Each number is 200 + 20 x the weight over its row's rms, rounded and kept within 0 to 999. Layers, rows and columns count from 0. The size before them is the row's rms in percent of the matrix's.

# layer 4 MLP up, 2048x512, rms 0.0359, rows 122-135, columns 0-255
089,198,186,227,196,191,177,228,197,195,207,214,200,210,179,193,249,217,191,173,206,218,194,185,202,215,181,224,209,200,198,174,188,191,188,190,226,176,164,194,184,176,205,205,249,204,226,217,209,190,166,219,161,216,208,212,200,220,196,173,216,151,175,211,193,201,184,171,195,164,167,202,193,173,198,220,187,245,174,182,238,185,218,201,201,208,174,206,219,233,165,185,176,196,170,224,210,176,203,179,209,168,212,224,228,204,190,190,208,181,172,201,175,195,209,229,198,155,198,218,178,206,200,210,232,223,241,178,213,202,220,250,199,173,189,222,228,190,176,227,187,187,234,187,190,195,198,219,186,224,186,186,209,206,225,212,201,201,202,175,190,199,209,193,175,194,179,193,235,222,170,217,217,203,201,202,228,225,174,208,192,212,169,217,200,162,173,203,214,202,197,207,183,187,187,173,179,236,217,215,201,204,197,194,219,199,203,191,263,209,202,206,194,163,211,175,189,181,188,235,172,192,179,210,211,177,184,202,232,200,205,162,226,161,185,169,183,208,198,220,201,170,183,211,187,221,204,235,227,239,211,183,212,252,192,175,170
101,185,176,197,205,200,180,213,213,201,207,213,200,218,201,195,221,211,212,206,223,213,207,191,188,214,230,202,196,197,215,211,200,212,218,172,219,192,234,172,204,203,179,201,212,191,232,197,217,195,205,168,218,194,203,241,187,195,199,219,225,202,200,189,200,166,206,191,163,202,220,240,190,222,179,157,198,191,201,206,213,210,212,214,200,169,211,212,238,204,201,230,232,214,208,217,219,173,206,172,183,172,228,194,185,178,200,176,205,217,195,178,190,201,196,211,188,159,186,171,206,198,211,188,212,230,167,216,217,195,160,212,192,221,177,236,188,176,220,196,169,201,182,204,197,196,178,192,195,218,213,171,177,193,200,201,204,138,197,204,217,228,176,192,221,216,184,195,225,195,208,239,218,189,228,213,222,200,182,171,179,204,213,237,225,233,169,190,197,164,178,219,183,186,175,205,182,213,235,210,239,203,165,201,247,234,234,188,170,192,190,179,184,184,182,206,208,227,208,178,180,194,175,184,196,195,178,192,217,201,189,194,227,232,179,156,188,202,235,196,185,171,171,180,223,175,217,220,189,181,220,195,183,208,207,209,168
093,140,163,189,194,197,187,189,206,213,198,232,212,235,174,199,233,206,252,221,171,215,212,159,217,201,191,211,205,208,210,236,207,168,198,170,211,200,222,179,201,198,183,224,176,190,195,170,190,260,197,198,201,185,201,210,220,206,198,224,230,196,167,173,183,216,174,202,220,200,208,177,192,214,215,212,167,193,190,217,192,221,200,207,208,190,179,194,181,146,186,155,195,221,218,174,201,169,216,182,223,188,172,224,177,196,206,183,221,167,183,199,211,191,203,188,184,208,219,172,204,214,201,221,206,227,188,160,209,164,181,232,170,233,195,193,194,173,165,217,189,155,208,209,228,172,177,226,190,213,208,206,156,197,207,205,179,161,172,196,211,214,202,179,216,203,179,226,168,241,218,178,190,233,208,155,234,207,238,207,217,199,202,182,195,222,182,198,249,204,220,202,177,174,221,199,204,209,230,209,192,181,226,174,206,219,210,223,222,184,179,156,231,209,222,189,183,219,191,182,209,182,219,207,198,182,206,235,208,191,200,222,194,214,209,221,194,201,216,209,186,174,178,214,208,191,218,194,197,198,220,175,203,214,195,169,234
090,179,167,190,215,186,214,162,217,232,196,217,216,204,178,180,256,215,210,200,220,233,189,156,225,194,212,219,179,201,184,198,206,177,225,193,198,149,200,244,209,203,203,229,232,221,188,226,196,204,203,197,205,205,185,205,209,209,179,218,200,240,177,189,201,149,174,172,203,228,223,159,198,205,211,213,211,182,215,212,180,179,168,195,212,211,206,198,226,157,175,251,184,237,192,190,194,149,185,185,199,215,217,188,213,221,247,211,185,186,202,202,210,195,230,242,201,177,167,196,216,214,193,215,178,222,214,229,219,200,198,206,212,205,212,235,184,215,194,189,205,187,169,159,216,175,199,203,168,220,222,215,203,180,204,222,241,188,199,200,206,195,201,189,224,187,197,213,194,210,228,217,164,187,191,188,219,179,156,217,207,247,170,224,248,193,197,179,247,236,193,201,162,179,204,203,218,192,178,184,221,245,168,231,205,213,190,188,247,192,220,190,201,221,210,209,205,220,186,214,201,154,184,180,199,175,189,192,215,233,246,209,207,184,211,182,204,198,263,223,214,199,200,181,176,175,198,191,190,197,193,196,231,211,181,180,213
121,170,216,224,209,191,216,191,234,194,203,213,210,198,202,218,219,193,206,190,253,207,195,179,205,199,190,224,219,208,179,182,193,218,213,201,233,182,233,170,205,216,235,189,185,186,205,189,207,192,180,174,213,189,172,199,216,225,225,176,211,197,189,165,223,196,198,164,177,181,201,201,197,241,198,201,219,198,188,210,207,202,196,190,206,197,200,197,203,191,203,209,169,193,213,186,252,134,182,204,208,179,194,221,199,229,179,233,208,192,202,193,196,160,190,221,201,200,191,211,217,197,187,181,192,172,210,188,212,178,212,201,189,184,215,214,206,208,206,219,194,209,205,224,189,215,206,187,200,189,215,224,217,167,216,171,174,176,220,183,227,191,231,184,157,201,216,206,213,204,193,196,220,192,197,239,202,188,200,188,148,198,186,213,235,205,224,179,195,215,234,204,178,217,204,231,233,195,196,225,176,185,235,179,201,189,215,185,224,189,201,200,210,171,216,212,178,189,200,236,237,211,209,166,223,238,219,193,183,234,183,212,176,177,196,178,215,206,207,228,202,198,170,222,197,203,210,189,183,179,216,196,176,196,185,213,190
090,215,164,238,209,204,189,202,196,199,194,223,185,218,217,236,194,204,216,196,225,192,194,186,207,203,210,198,202,225,204,224,235,188,211,188,221,217,191,158,218,199,199,167,205,222,215,203,214,220,190,211,201,188,206,189,174,199,192,192,189,204,213,226,181,211,225,191,163,208,170,195,213,193,196,195,168,200,204,159,210,179,222,208,212,193,162,236,200,204,196,220,201,206,201,233,197,194,192,186,185,183,189,167,208,186,195,181,197,235,204,193,204,211,193,158,165,184,193,204,204,236,209,188,187,165,174,174,185,200,198,231,197,184,206,209,199,206,194,187,176,171,199,199,193,214,223,226,223,190,200,190,209,203,219,171,193,192,174,189,223,171,196,148,199,228,229,195,166,180,236,198,199,227,194,187,194,195,151,202,187,159,210,207,184,160,233,168,200,200,208,249,188,184,203,219,187,214,196,194,206,230,181,166,209,193,208,221,158,204,163,219,233,186,212,155,192,165,170,197,240,184,184,208,202,213,206,188,182,168,187,164,212,192,205,166,200,180,270,202,186,190,167,212,196,208,212,208,167,199,181,202,209,210,176,183,209
104,197,199,207,211,168,226,213,224,197,229,206,205,202,200,186,241,209,201,194,211,212,228,226,221,162,206,198,212,230,212,198,201,194,198,199,234,154,188,204,207,221,211,184,179,186,198,190,205,231,180,192,198,191,183,225,182,237,234,231,190,189,176,183,212,195,192,171,224,205,213,191,212,220,196,210,191,169,200,198,200,203,194,185,191,200,173,171,176,233,200,217,174,186,193,184,206,197,209,208,205,198,197,208,193,221,178,188,218,194,223,212,226,183,198,201,218,198,199,217,203,186,197,198,178,215,163,207,222,180,193,206,218,222,207,199,189,186,209,212,204,210,179,200,223,211,197,210,177,179,184,217,182,216,246,176,194,196,192,207,197,219,179,215,165,167,231,207,205,187,218,200,201,192,235,205,231,200,195,185,192,207,190,250,197,187,196,224,220,200,212,224,182,225,232,195,164,208,178,204,251,174,210,233,203,183,187,198,191,204,207,172,198,175,214,182,225,195,194,193,169,204,238,182,186,190,211,207,180,182,193,219,209,203,202,201,201,217,183,209,196,225,165,221,179,203,222,214,187,185,175,199,189,211,216,198,235
110,213,221,184,194,193,245,163,172,192,208,205,208,195,212,198,215,186,208,198,216,201,171,179,163,211,174,177,135,216,221,202,234,207,218,177,234,218,195,174,185,169,200,192,203,181,171,199,186,201,200,218,186,172,190,166,192,194,210,193,212,172,201,187,205,192,181,179,183,207,201,220,165,246,205,175,155,208,214,222,217,190,203,199,220,201,185,157,166,199,164,188,184,197,190,188,202,190,184,231,193,198,210,187,184,188,194,174,211,197,181,203,208,153,190,188,214,185,210,229,189,205,241,198,205,181,157,196,184,198,152,232,198,204,196,215,189,177,210,221,211,179,197,209,223,213,208,210,185,229,206,162,169,227,190,223,177,183,206,181,187,193,194,203,191,185,202,194,189,204,209,198,164,164,241,178,206,201,197,165,210,186,158,198,173,207,175,208,204,207,161,209,233,190,217,222,199,222,195,202,208,192,208,193,221,222,209,214,170,199,214,198,203,195,209,178,207,189,220,225,204,249,252,171,210,187,185,210,225,212,216,208,216,232,207,149,187,194,217,195,179,187,199,184,224,198,187,237,220,215,257,199,214,207,184,204,218
098,200,199,208,197,162,181,197,177,194,221,218,205,156,198,225,236,196,192,209,242,188,191,182,177,203,231,204,192,186,171,211,192,167,186,189,222,214,184,227,156,192,172,197,182,220,226,205,184,196,164,208,195,222,209,212,196,206,203,173,235,186,173,159,186,183,208,200,232,185,178,199,216,212,184,207,187,196,212,193,183,198,215,172,207,246,179,186,174,187,215,218,208,182,207,199,209,159,197,171,235,178,168,187,235,202,172,165,225,193,188,196,245,178,224,219,172,170,187,189,220,189,170,221,198,168,167,220,180,195,174,204,195,186,219,187,224,210,209,197,191,176,209,206,190,202,198,189,256,242,231,181,204,253,201,205,207,189,182,174,164,220,218,227,210,189,210,185,185,196,194,199,203,195,196,232,164,208,221,199,194,172,164,212,190,171,228,182,199,216,193,189,219,212,163,173,199,234,197,218,196,188,196,229,221,194,201,186,180,189,205,218,189,180,207,192,183,202,218,203,216,216,237,157,204,215,218,208,227,181,179,210,215,250,205,198,218,204,211,195,215,168,212,191,183,204,180,198,211,192,197,191,176,217,183,159,234
091,162,217,182,170,189,208,216,192,200,181,200,184,224,197,225,222,217,232,214,193,196,230,215,191,170,230,189,176,158,198,206,279,199,172,213,198,212,218,191,186,218,199,219,186,216,172,158,190,177,206,208,206,239,149,197,166,184,185,184,205,181,205,166,195,213,208,231,234,239,221,192,173,216,176,192,195,212,187,207,181,232,224,197,202,223,222,216,186,203,200,182,215,209,220,179,182,174,178,231,202,200,188,156,218,213,193,211,207,260,231,178,208,212,189,199,189,209,191,214,200,203,196,185,166,226,212,230,171,176,188,166,197,213,203,236,220,222,179,183,186,208,201,202,207,189,201,204,203,172,199,194,200,196,182,153,211,189,232,196,162,246,177,164,224,199,233,191,184,199,215,201,168,209,236,201,177,170,203,183,219,177,230,233,245,214,206,220,204,199,182,191,174,169,208,212,197,211,198,209,219,192,191,165,187,228,224,262,191,189,194,207,212,225,243,192,201,216,186,184,219,227,232,222,208,214,190,227,199,238,202,219,200,211,199,165,231,165,221,215,197,182,221,205,223,228,191,206,211,196,208,205,174,192,212,204,228
092,207,209,196,182,174,192,239,223,201,226,190,196,150,208,190,206,203,190,179,197,225,202,196,219,185,213,211,224,194,209,188,188,237,172,188,183,184,229,209,187,156,261,210,168,189,195,183,243,197,186,198,204,206,222,192,203,219,170,210,206,201,166,196,187,212,225,202,225,160,176,179,199,219,177,212,156,185,185,170,213,178,172,202,204,179,207,195,209,178,210,193,214,204,232,190,211,163,216,216,222,219,221,159,184,199,191,205,187,224,185,176,196,204,200,223,189,202,167,227,182,201,225,181,205,215,225,192,192,190,182,178,193,200,185,218,197,210,170,194,201,201,193,181,202,222,200,206,218,195,192,181,240,198,206,214,196,189,189,218,177,185,235,171,226,191,190,206,219,233,227,227,209,188,195,221,183,212,224,209,184,205,218,198,157,208,195,193,182,204,175,213,184,219,207,195,166,160,234,198,231,184,225,213,157,197,216,207,191,227,195,197,209,163,173,214,211,234,191,212,211,210,212,159,235,218,176,209,184,199,201,191,187,203,214,166,215,197,229,209,209,187,175,204,204,202,191,205,216,208,216,176,214,215,210,185,166
115,203,185,198,209,218,201,208,203,184,196,196,176,206,229,234,202,212,232,203,202,192,195,201,198,230,229,201,204,170,211,184,216,164,196,177,181,156,171,191,160,187,190,177,163,193,188,211,206,205,185,215,198,197,193,223,182,259,192,228,233,194,184,189,187,206,224,160,200,213,210,194,212,200,184,196,189,253,193,167,201,242,167,193,240,204,175,181,192,186,193,196,198,194,217,196,204,186,180,205,211,181,207,188,183,234,221,166,198,217,198,180,227,207,201,196,174,182,196,188,193,199,189,195,233,218,172,211,223,174,160,210,177,188,187,168,186,216,217,195,234,179,207,189,203,211,208,153,207,200,203,222,188,215,165,200,167,178,201,191,204,207,189,184,184,162,236,177,224,188,194,177,175,190,219,173,182,201,197,156,206,217,190,195,225,188,220,208,219,211,185,183,186,179,155,192,186,178,187,203,207,210,218,177,195,220,199,255,190,205,177,205,233,176,179,200,223,213,206,206,200,193,208,213,214,221,143,235,224,178,246,206,161,230,199,192,184,199,185,177,199,182,197,200,215,238,198,182,200,190,222,193,233,208,210,170,197
087,215,229,215,169,185,201,231,224,161,252,222,154,177,233,247,177,174,191,200,182,220,170,231,205,243,217,232,223,201,218,195,194,173,223,221,232,212,206,180,202,194,197,180,215,214,206,229,217,166,172,170,194,213,189,186,187,188,182,209,195,221,182,196,235,192,199,208,207,171,152,205,187,166,188,165,190,191,231,205,207,186,175,210,207,204,220,199,233,219,194,184,203,193,210,199,187,177,204,192,201,196,190,182,186,163,216,199,218,219,206,209,188,187,218,161,194,161,187,188,200,245,189,205,191,193,154,213,207,222,230,180,197,201,207,172,165,178,198,182,192,177,190,220,197,201,217,187,192,224,221,218,180,190,165,229,190,193,171,208,207,180,227,189,222,214,215,197,213,212,212,167,233,204,206,173,184,198,197,199,150,208,180,210,194,185,167,186,199,181,202,205,225,194,221,193,203,221,205,214,201,167,175,243,191,252,199,199,206,173,170,212,183,192,184,207,208,190,227,210,182,196,170,192,235,225,196,212,180,177,216,149,211,204,204,237,167,198,206,210,200,211,215,211,191,213,203,204,206,213,207,178,219,253,180,181,228
105,234,176,192,203,193,182,192,189,221,200,204,199,195,187,197,201,176,230,174,210,197,197,194,240,205,217,191,188,191,196,191,213,206,169,199,180,208,203,199,149,206,182,160,192,232,236,167,214,193,216,180,206,207,196,179,187,241,197,202,216,196,184,203,229,216,191,178,209,188,218,201,210,213,180,207,203,205,208,189,249,215,216,221,208,226,177,185,171,207,233,197,225,195,196,178,202,180,203,201,199,181,177,165,201,220,211,212,187,192,217,178,196,180,181,219,190,206,189,206,192,207,206,173,203,224,189,216,210,174,167,194,209,199,200,212,203,163,213,178,203,194,234,238,192,197,198,194,217,199,185,170,218,194,188,156,209,193,187,161,198,219,225,205,234,231,230,169,232,211,209,217,193,173,229,176,205,239,173,204,209,169,202,196,178,185,207,201,241,174,211,240,190,210,165,186,194,174,193,205,208,190,176,195,173,191,222,217,233,196,177,211,192,219,203,210,163,188,199,189,200,185,231,166,169,221,186,197,187,196,213,227,215,176,167,200,217,197,213,192,157,201,211,220,213,201,189,197,179,190,188,210,195,211,239,194,195
# layer 4 MLP down (transposed), 2048x512, rms 0.0334, rows 122-134, columns 0-255
090,202,200,186,191,243,223,240,191,198,207,203,188,209,192,230,205,196,211,175,214,209,173,241,173,242,185,187,192,167,190,195,207,197,185,203,195,172,192,231,204,204,180,218,169,176,164,203,201,219,155,168,188,205,228,200,165,160,212,199,181,164,207,232,225,202,174,197,212,229,170,174,197,202,210,242,180,189,209,214,198,196,145,185,204,196,191,184,223,217,181,229,177,196,154,210,185,217,222,184,225,197,179,224,225,205,191,147,192,225,195,191,177,210,212,252,232,188,226,208,219,196,192,196,194,211,195,226,193,211,184,177,215,184,184,209,223,190,235,221,195,174,172,219,214,194,200,250,166,204,210,201,185,186,186,219,218,206,198,193,185,216,210,202,180,192,200,205,227,163,208,183,194,154,229,205,231,183,227,217,209,203,206,199,210,200,170,218,223,231,171,181,200,190,231,191,196,189,204,218,219,211,205,195,202,197,189,172,225,173,196,210,219,227,168,210,199,205,207,235,175,201,224,205,169,185,199,192,224,215,199,197,198,203,213,191,191,243,201,227,167,236,203,179,169,196,214,201,199,225,263,212,176,205,205,224,169
104,208,203,196,171,206,192,183,213,192,207,214,209,205,166,199,225,212,205,209,208,199,206,205,212,227,206,227,176,192,178,208,203,242,224,220,223,204,243,210,215,218,207,170,239,203,201,193,186,185,245,201,227,177,196,219,176,162,203,214,229,190,211,210,213,215,189,234,158,198,215,226,227,213,137,170,204,211,193,224,205,190,195,192,231,207,172,203,213,219,241,214,177,192,203,215,206,187,199,189,191,180,224,191,165,198,222,177,192,200,190,214,183,200,165,215,190,222,226,176,198,224,217,201,254,215,188,216,214,210,181,165,164,184,184,189,210,195,214,223,205,200,194,188,223,202,220,196,218,164,204,152,188,232,195,194,183,211,216,220,226,202,209,174,236,189,141,201,227,146,177,211,218,177,200,214,229,212,202,178,182,197,197,201,183,216,135,219,192,207,169,175,212,202,200,215,197,169,204,183,203,179,203,222,208,193,202,222,210,193,216,165,197,202,209,207,204,209,189,203,168,180,200,177,185,209,171,174,207,206,177,207,217,195,184,189,210,214,196,222,189,158,221,210,185,206,181,179,186,168,187,206,192,232,197,228,221
098,182,213,186,230,197,199,197,214,223,194,205,223,214,155,207,186,170,207,196,209,194,217,183,202,192,204,226,194,201,216,234,180,213,216,211,214,228,240,159,230,216,222,170,189,203,181,178,202,209,170,167,250,188,204,214,204,171,184,216,197,196,196,195,215,189,162,182,217,161,200,157,190,190,189,225,176,196,206,175,168,214,190,218,230,194,203,212,199,161,199,161,201,192,216,161,207,170,215,217,213,189,179,180,196,207,192,193,225,186,182,176,190,228,174,209,189,179,213,199,219,213,199,205,197,190,175,153,243,187,202,222,211,225,190,192,211,192,193,234,187,176,199,200,216,215,210,247,208,202,223,174,170,217,178,259,174,198,175,200,229,193,173,185,191,182,210,234,186,214,193,194,202,212,209,162,205,176,189,179,288,202,203,166,169,201,172,216,223,208,217,182,215,203,160,191,181,180,199,198,195,227,204,175,229,200,205,188,209,217,224,150,213,209,209,205,223,195,187,228,205,167,197,238,213,167,188,222,205,220,168,180,181,213,178,211,215,227,211,230,203,198,205,211,211,198,168,193,210,224,217,209,189,215,188,177,209
096,209,196,217,210,202,234,178,202,224,196,210,220,225,186,208,197,174,206,214,197,197,192,201,195,206,186,192,208,220,189,200,203,173,202,188,166,193,222,221,188,216,204,220,228,207,191,210,175,194,205,198,165,223,196,199,177,241,158,213,188,204,216,183,206,154,200,194,184,183,202,159,205,209,220,213,217,167,183,229,227,210,175,206,210,195,197,198,210,187,206,245,217,220,202,233,197,189,248,180,194,204,258,216,201,174,181,211,193,171,203,182,227,199,190,220,170,210,179,220,199,226,258,199,202,196,198,188,208,176,214,193,214,206,174,206,207,227,218,194,198,179,200,148,204,162,216,164,199,193,202,201,220,186,186,185,212,204,203,216,238,200,198,173,172,224,188,197,203,201,217,185,172,203,190,194,223,173,193,197,248,231,187,196,225,202,188,187,229,203,208,217,186,170,214,189,252,192,200,185,221,230,192,218,206,223,192,223,237,200,201,193,215,175,211,256,202,200,188,234,214,163,209,183,187,189,187,169,197,212,215,203,235,205,237,200,211,196,218,223,182,186,182,184,207,184,201,195,177,179,195,183,211,189,178,221,225
121,178,238,173,218,181,210,204,201,206,204,195,200,190,207,211,166,206,192,183,217,203,201,198,206,202,207,211,192,197,204,192,185,236,173,205,236,172,232,186,159,223,245,201,201,191,185,183,203,200,185,190,217,193,178,203,231,228,204,166,226,155,200,195,211,188,186,189,163,163,189,198,209,200,201,177,228,196,215,213,194,210,214,212,217,209,216,201,207,168,161,221,175,201,194,225,232,163,187,190,221,205,204,172,190,231,166,227,212,179,217,190,218,165,213,208,194,223,201,190,220,193,206,202,179,213,211,172,195,183,181,190,226,184,210,204,207,222,231,197,242,198,205,229,218,208,191,247,167,187,176,208,228,203,240,162,195,165,243,218,214,198,236,204,194,168,185,205,187,206,170,172,190,174,212,208,200,193,177,201,181,201,199,165,241,196,219,166,194,195,192,183,163,239,227,185,196,210,195,182,181,225,213,205,201,222,214,207,223,205,212,226,185,229,183,203,173,219,165,189,233,209,231,169,204,222,170,200,204,192,169,176,171,199,202,184,197,210,184,210,208,182,220,219,165,175,209,235,188,180,199,195,180,198,198,243,177
092,189,191,170,222,210,213,218,183,205,168,207,168,188,182,230,238,193,177,204,214,210,206,195,174,199,163,210,219,189,190,192,246,222,216,177,210,202,174,177,255,216,210,225,200,225,225,195,183,200,210,250,218,210,147,213,181,182,162,181,193,216,218,209,230,224,184,163,210,198,218,209,196,191,202,206,178,189,183,202,175,209,178,154,239,208,180,201,206,214,184,167,189,173,206,174,210,246,179,214,224,193,192,234,181,227,171,194,182,188,197,182,190,189,187,175,238,198,190,184,197,184,187,159,215,228,189,194,231,204,206,242,203,184,232,203,206,209,202,198,205,195,190,207,205,177,203,214,213,203,238,180,237,176,182,220,196,257,203,204,215,199,225,193,230,218,228,211,201,195,180,217,238,208,164,182,216,214,170,222,183,221,230,206,197,226,218,196,225,195,236,215,190,186,201,219,184,195,168,177,207,241,195,183,223,200,229,186,195,167,204,207,205,215,198,201,198,212,200,202,180,204,202,211,202,205,204,203,225,170,166,169,186,180,213,190,194,192,181,173,197,169,185,211,248,200,188,211,216,216,203,169,209,182,198,216,215
102,167,202,204,213,180,214,212,192,208,196,214,219,209,197,197,205,228,217,192,207,184,217,198,202,202,183,201,207,223,203,227,186,217,174,212,235,203,194,206,202,190,209,221,162,171,194,158,197,229,208,198,199,221,190,220,185,211,197,180,183,207,174,185,198,194,228,184,210,208,224,169,200,204,172,184,214,173,194,199,220,204,204,203,268,186,203,169,194,176,195,189,188,215,222,192,205,204,206,203,203,195,207,180,214,213,205,219,211,163,187,211,237,214,191,221,181,183,209,219,162,169,201,220,210,212,215,224,205,170,201,191,204,197,255,208,187,173,189,190,179,199,181,195,207,194,220,193,212,159,191,219,205,205,157,199,217,172,205,206,155,225,176,189,175,187,223,189,216,168,215,206,179,210,223,216,211,203,195,192,210,196,189,238,203,190,196,173,215,177,210,219,196,219,214,231,197,217,209,185,184,145,211,184,193,200,219,191,177,217,189,158,222,172,176,193,241,203,151,205,198,192,225,189,179,188,197,203,177,202,212,204,166,198,199,210,171,193,187,177,226,209,190,215,203,180,204,213,172,183,182,191,207,194,219,231,213
107,205,249,157,186,247,254,213,191,186,210,225,227,209,208,189,206,211,176,251,233,179,205,208,160,207,236,206,209,183,175,222,245,207,181,233,193,229,207,181,176,193,212,170,161,173,199,216,180,220,227,244,191,181,237,172,190,190,205,191,210,207,205,213,180,172,195,199,188,178,199,245,193,222,194,211,194,212,223,190,187,187,202,204,211,203,164,192,201,206,183,193,178,223,176,187,215,192,195,183,217,198,232,217,147,209,216,208,219,178,212,236,201,177,215,219,189,164,182,219,196,204,231,206,204,219,186,185,198,213,213,193,203,188,192,218,227,162,227,219,215,204,204,194,184,218,233,205,166,189,185,192,214,171,216,204,228,182,209,207,206,181,211,191,212,198,164,180,204,183,183,146,212,199,216,193,195,175,188,171,198,203,205,188,207,203,213,193,210,194,225,211,180,192,219,193,220,177,203,194,204,213,203,207,218,190,179,203,182,202,203,189,168,176,206,211,198,202,161,202,210,205,192,152,173,207,198,232,208,214,219,191,175,214,198,155,205,217,187,173,197,205,183,170,191,200,191,160,193,184,220,234,230,205,210,236,184
099,206,193,222,204,211,197,226,175,209,217,202,176,181,211,237,199,227,196,167,216,216,210,225,184,240,190,219,184,206,180,207,216,181,207,199,186,215,155,206,220,204,190,201,180,235,197,196,197,188,219,186,225,174,221,224,168,201,174,217,201,210,178,193,231,193,201,194,190,196,209,153,213,195,192,197,205,218,220,213,183,222,213,202,219,233,185,169,170,174,175,206,193,185,210,194,209,200,187,204,209,223,208,228,178,220,150,183,192,154,189,197,201,185,175,175,244,206,215,184,147,178,187,231,194,211,214,220,173,232,199,190,225,228,197,209,200,181,155,224,222,219,194,244,216,171,185,216,156,186,185,209,212,178,193,224,185,250,227,219,182,200,220,217,178,232,188,153,179,225,178,218,191,204,150,211,195,204,175,236,184,209,222,189,137,236,222,198,209,180,197,187,184,205,230,163,221,199,212,197,207,202,230,203,189,197,213,170,173,175,227,198,197,208,204,172,211,223,210,205,189,193,223,189,229,184,198,184,208,205,200,210,215,218,216,163,198,212,205,211,209,186,211,130,184,204,158,190,192,183,198,204,224,208,212,190,211
082,236,190,204,215,216,206,187,194,224,170,161,201,169,172,201,184,195,184,213,172,207,193,176,189,203,194,182,235,172,195,192,181,178,216,187,202,197,164,199,215,159,215,183,230,192,225,253,209,194,197,208,179,195,221,203,162,201,213,190,201,215,185,194,195,182,177,196,206,177,200,191,230,207,213,206,219,212,191,170,227,181,204,192,197,191,210,211,209,207,204,228,177,193,203,190,195,177,221,178,191,245,197,228,216,191,222,203,206,195,213,220,200,178,210,194,197,179,228,180,231,207,201,243,252,183,182,188,260,232,227,221,219,230,206,202,179,141,248,201,183,210,212,194,211,196,185,178,180,210,184,197,199,218,238,188,185,198,181,207,200,197,232,222,184,188,155,197,191,193,217,188,224,165,195,178,180,238,192,259,161,173,184,182,194,207,177,213,205,190,190,200,220,200,181,197,186,235,210,217,184,222,202,212,170,179,226,168,233,207,226,200,172,183,198,213,180,208,210,231,206,190,206,198,161,177,194,208,194,205,190,177,199,208,194,211,191,223,180,189,213,209,211,199,138,177,210,179,192,182,185,204,200,201,179,175,189
094,213,195,195,200,198,210,252,223,216,184,196,195,201,183,228,173,239,203,206,181,215,192,204,244,220,229,215,194,209,214,173,217,242,177,177,222,175,217,213,191,207,231,195,203,170,214,189,217,253,181,197,230,175,198,174,178,205,193,173,214,215,201,200,195,212,205,206,223,187,204,207,247,193,200,221,188,212,225,184,177,188,225,220,204,179,206,182,233,180,223,192,196,212,210,202,191,180,227,208,231,209,172,203,181,191,186,193,201,175,223,169,221,221,197,203,207,198,201,166,183,197,193,221,201,213,256,209,214,220,185,211,181,188,157,191,232,198,199,234,186,206,174,199,181,208,183,167,202,201,183,194,210,187,190,161,208,190,227,196,208,172,238,216,202,219,178,188,193,202,212,205,183,174,209,201,190,210,197,230,153,195,210,179,195,221,203,215,207,216,192,212,193,188,207,227,209,164,182,218,198,210,193,189,167,184,192,206,203,207,218,224,183,201,179,188,197,166,142,177,201,199,143,191,210,212,235,201,172,160,184,217,197,231,217,205,175,167,225,210,190,202,206,235,198,202,178,184,223,186,225,222,193,171,212,189,184
112,211,184,192,182,240,181,245,204,207,203,184,165,205,210,218,199,230,203,155,217,207,237,232,187,216,209,202,225,191,207,201,211,195,214,199,179,200,203,213,177,188,206,209,189,224,184,220,202,167,218,230,194,210,216,204,187,211,193,201,198,183,244,200,232,207,197,204,207,210,224,154,199,196,213,178,198,231,172,167,222,188,187,222,230,177,171,220,182,213,198,215,228,213,204,254,200,239,182,191,207,203,195,172,199,202,175,183,205,243,194,186,199,196,198,182,198,199,201,207,185,251,222,211,199,221,228,194,207,189,229,213,203,166,177,185,187,209,227,222,189,244,204,190,197,208,203,199,227,208,181,220,207,210,194,195,188,212,201,216,248,238,162,236,185,241,183,196,170,232,221,174,211,196,215,168,156,208,227,150,235,213,188,188,238,243,208,205,169,195,211,182,176,232,206,216,205,199,209,205,208,234,216,207,183,182,188,202,179,226,208,216,216,192,188,221,213,184,220,230,145,181,211,203,168,218,196,181,183,223,238,242,197,228,181,189,188,211,188,170,190,178,208,190,206,220,170,156,223,197,200,207,228,201,186,185,209
090,192,190,176,221,216,221,220,175,218,180,215,170,192,187,199,173,193,187,177,184,228,187,195,208,228,188,219,213,172,146,210,226,163,174,217,254,182,176,187,242,207,215,203,212,211,206,222,228,211,185,209,189,234,199,192,206,204,203,184,176,222,209,192,205,187,195,179,179,233,187,225,211,187,192,187,182,196,194,206,172,209,207,213,190,196,193,216,201,196,197,184,185,188,206,191,239,230,164,194,190,215,225,194,194,199,211,192,208,233,226,203,183,233,189,182,176,169,209,204,167,202,198,198,221,229,162,178,187,205,224,218,234,187,209,215,185,202,200,180,179,178,224,162,198,164,251,219,197,171,197,211,197,189,165,218,220,230,176,195,221,174,195,207,174,209,203,189,185,227,225,224,170,161,194,236,187,222,191,176,164,191,201,187,191,189,237,156,190,169,255,198,208,208,211,196,214,191,221,212,148,187,218,198,234,230,200,216,218,196,217,185,206,196,178,220,208,196,208,160,238,177,210,213,207,211,221,213,182,209,175,187,207,188,228,160,181,199,186,209,228,199,239,207,227,219,225,183,185,193,223,200,213,161,199,211,151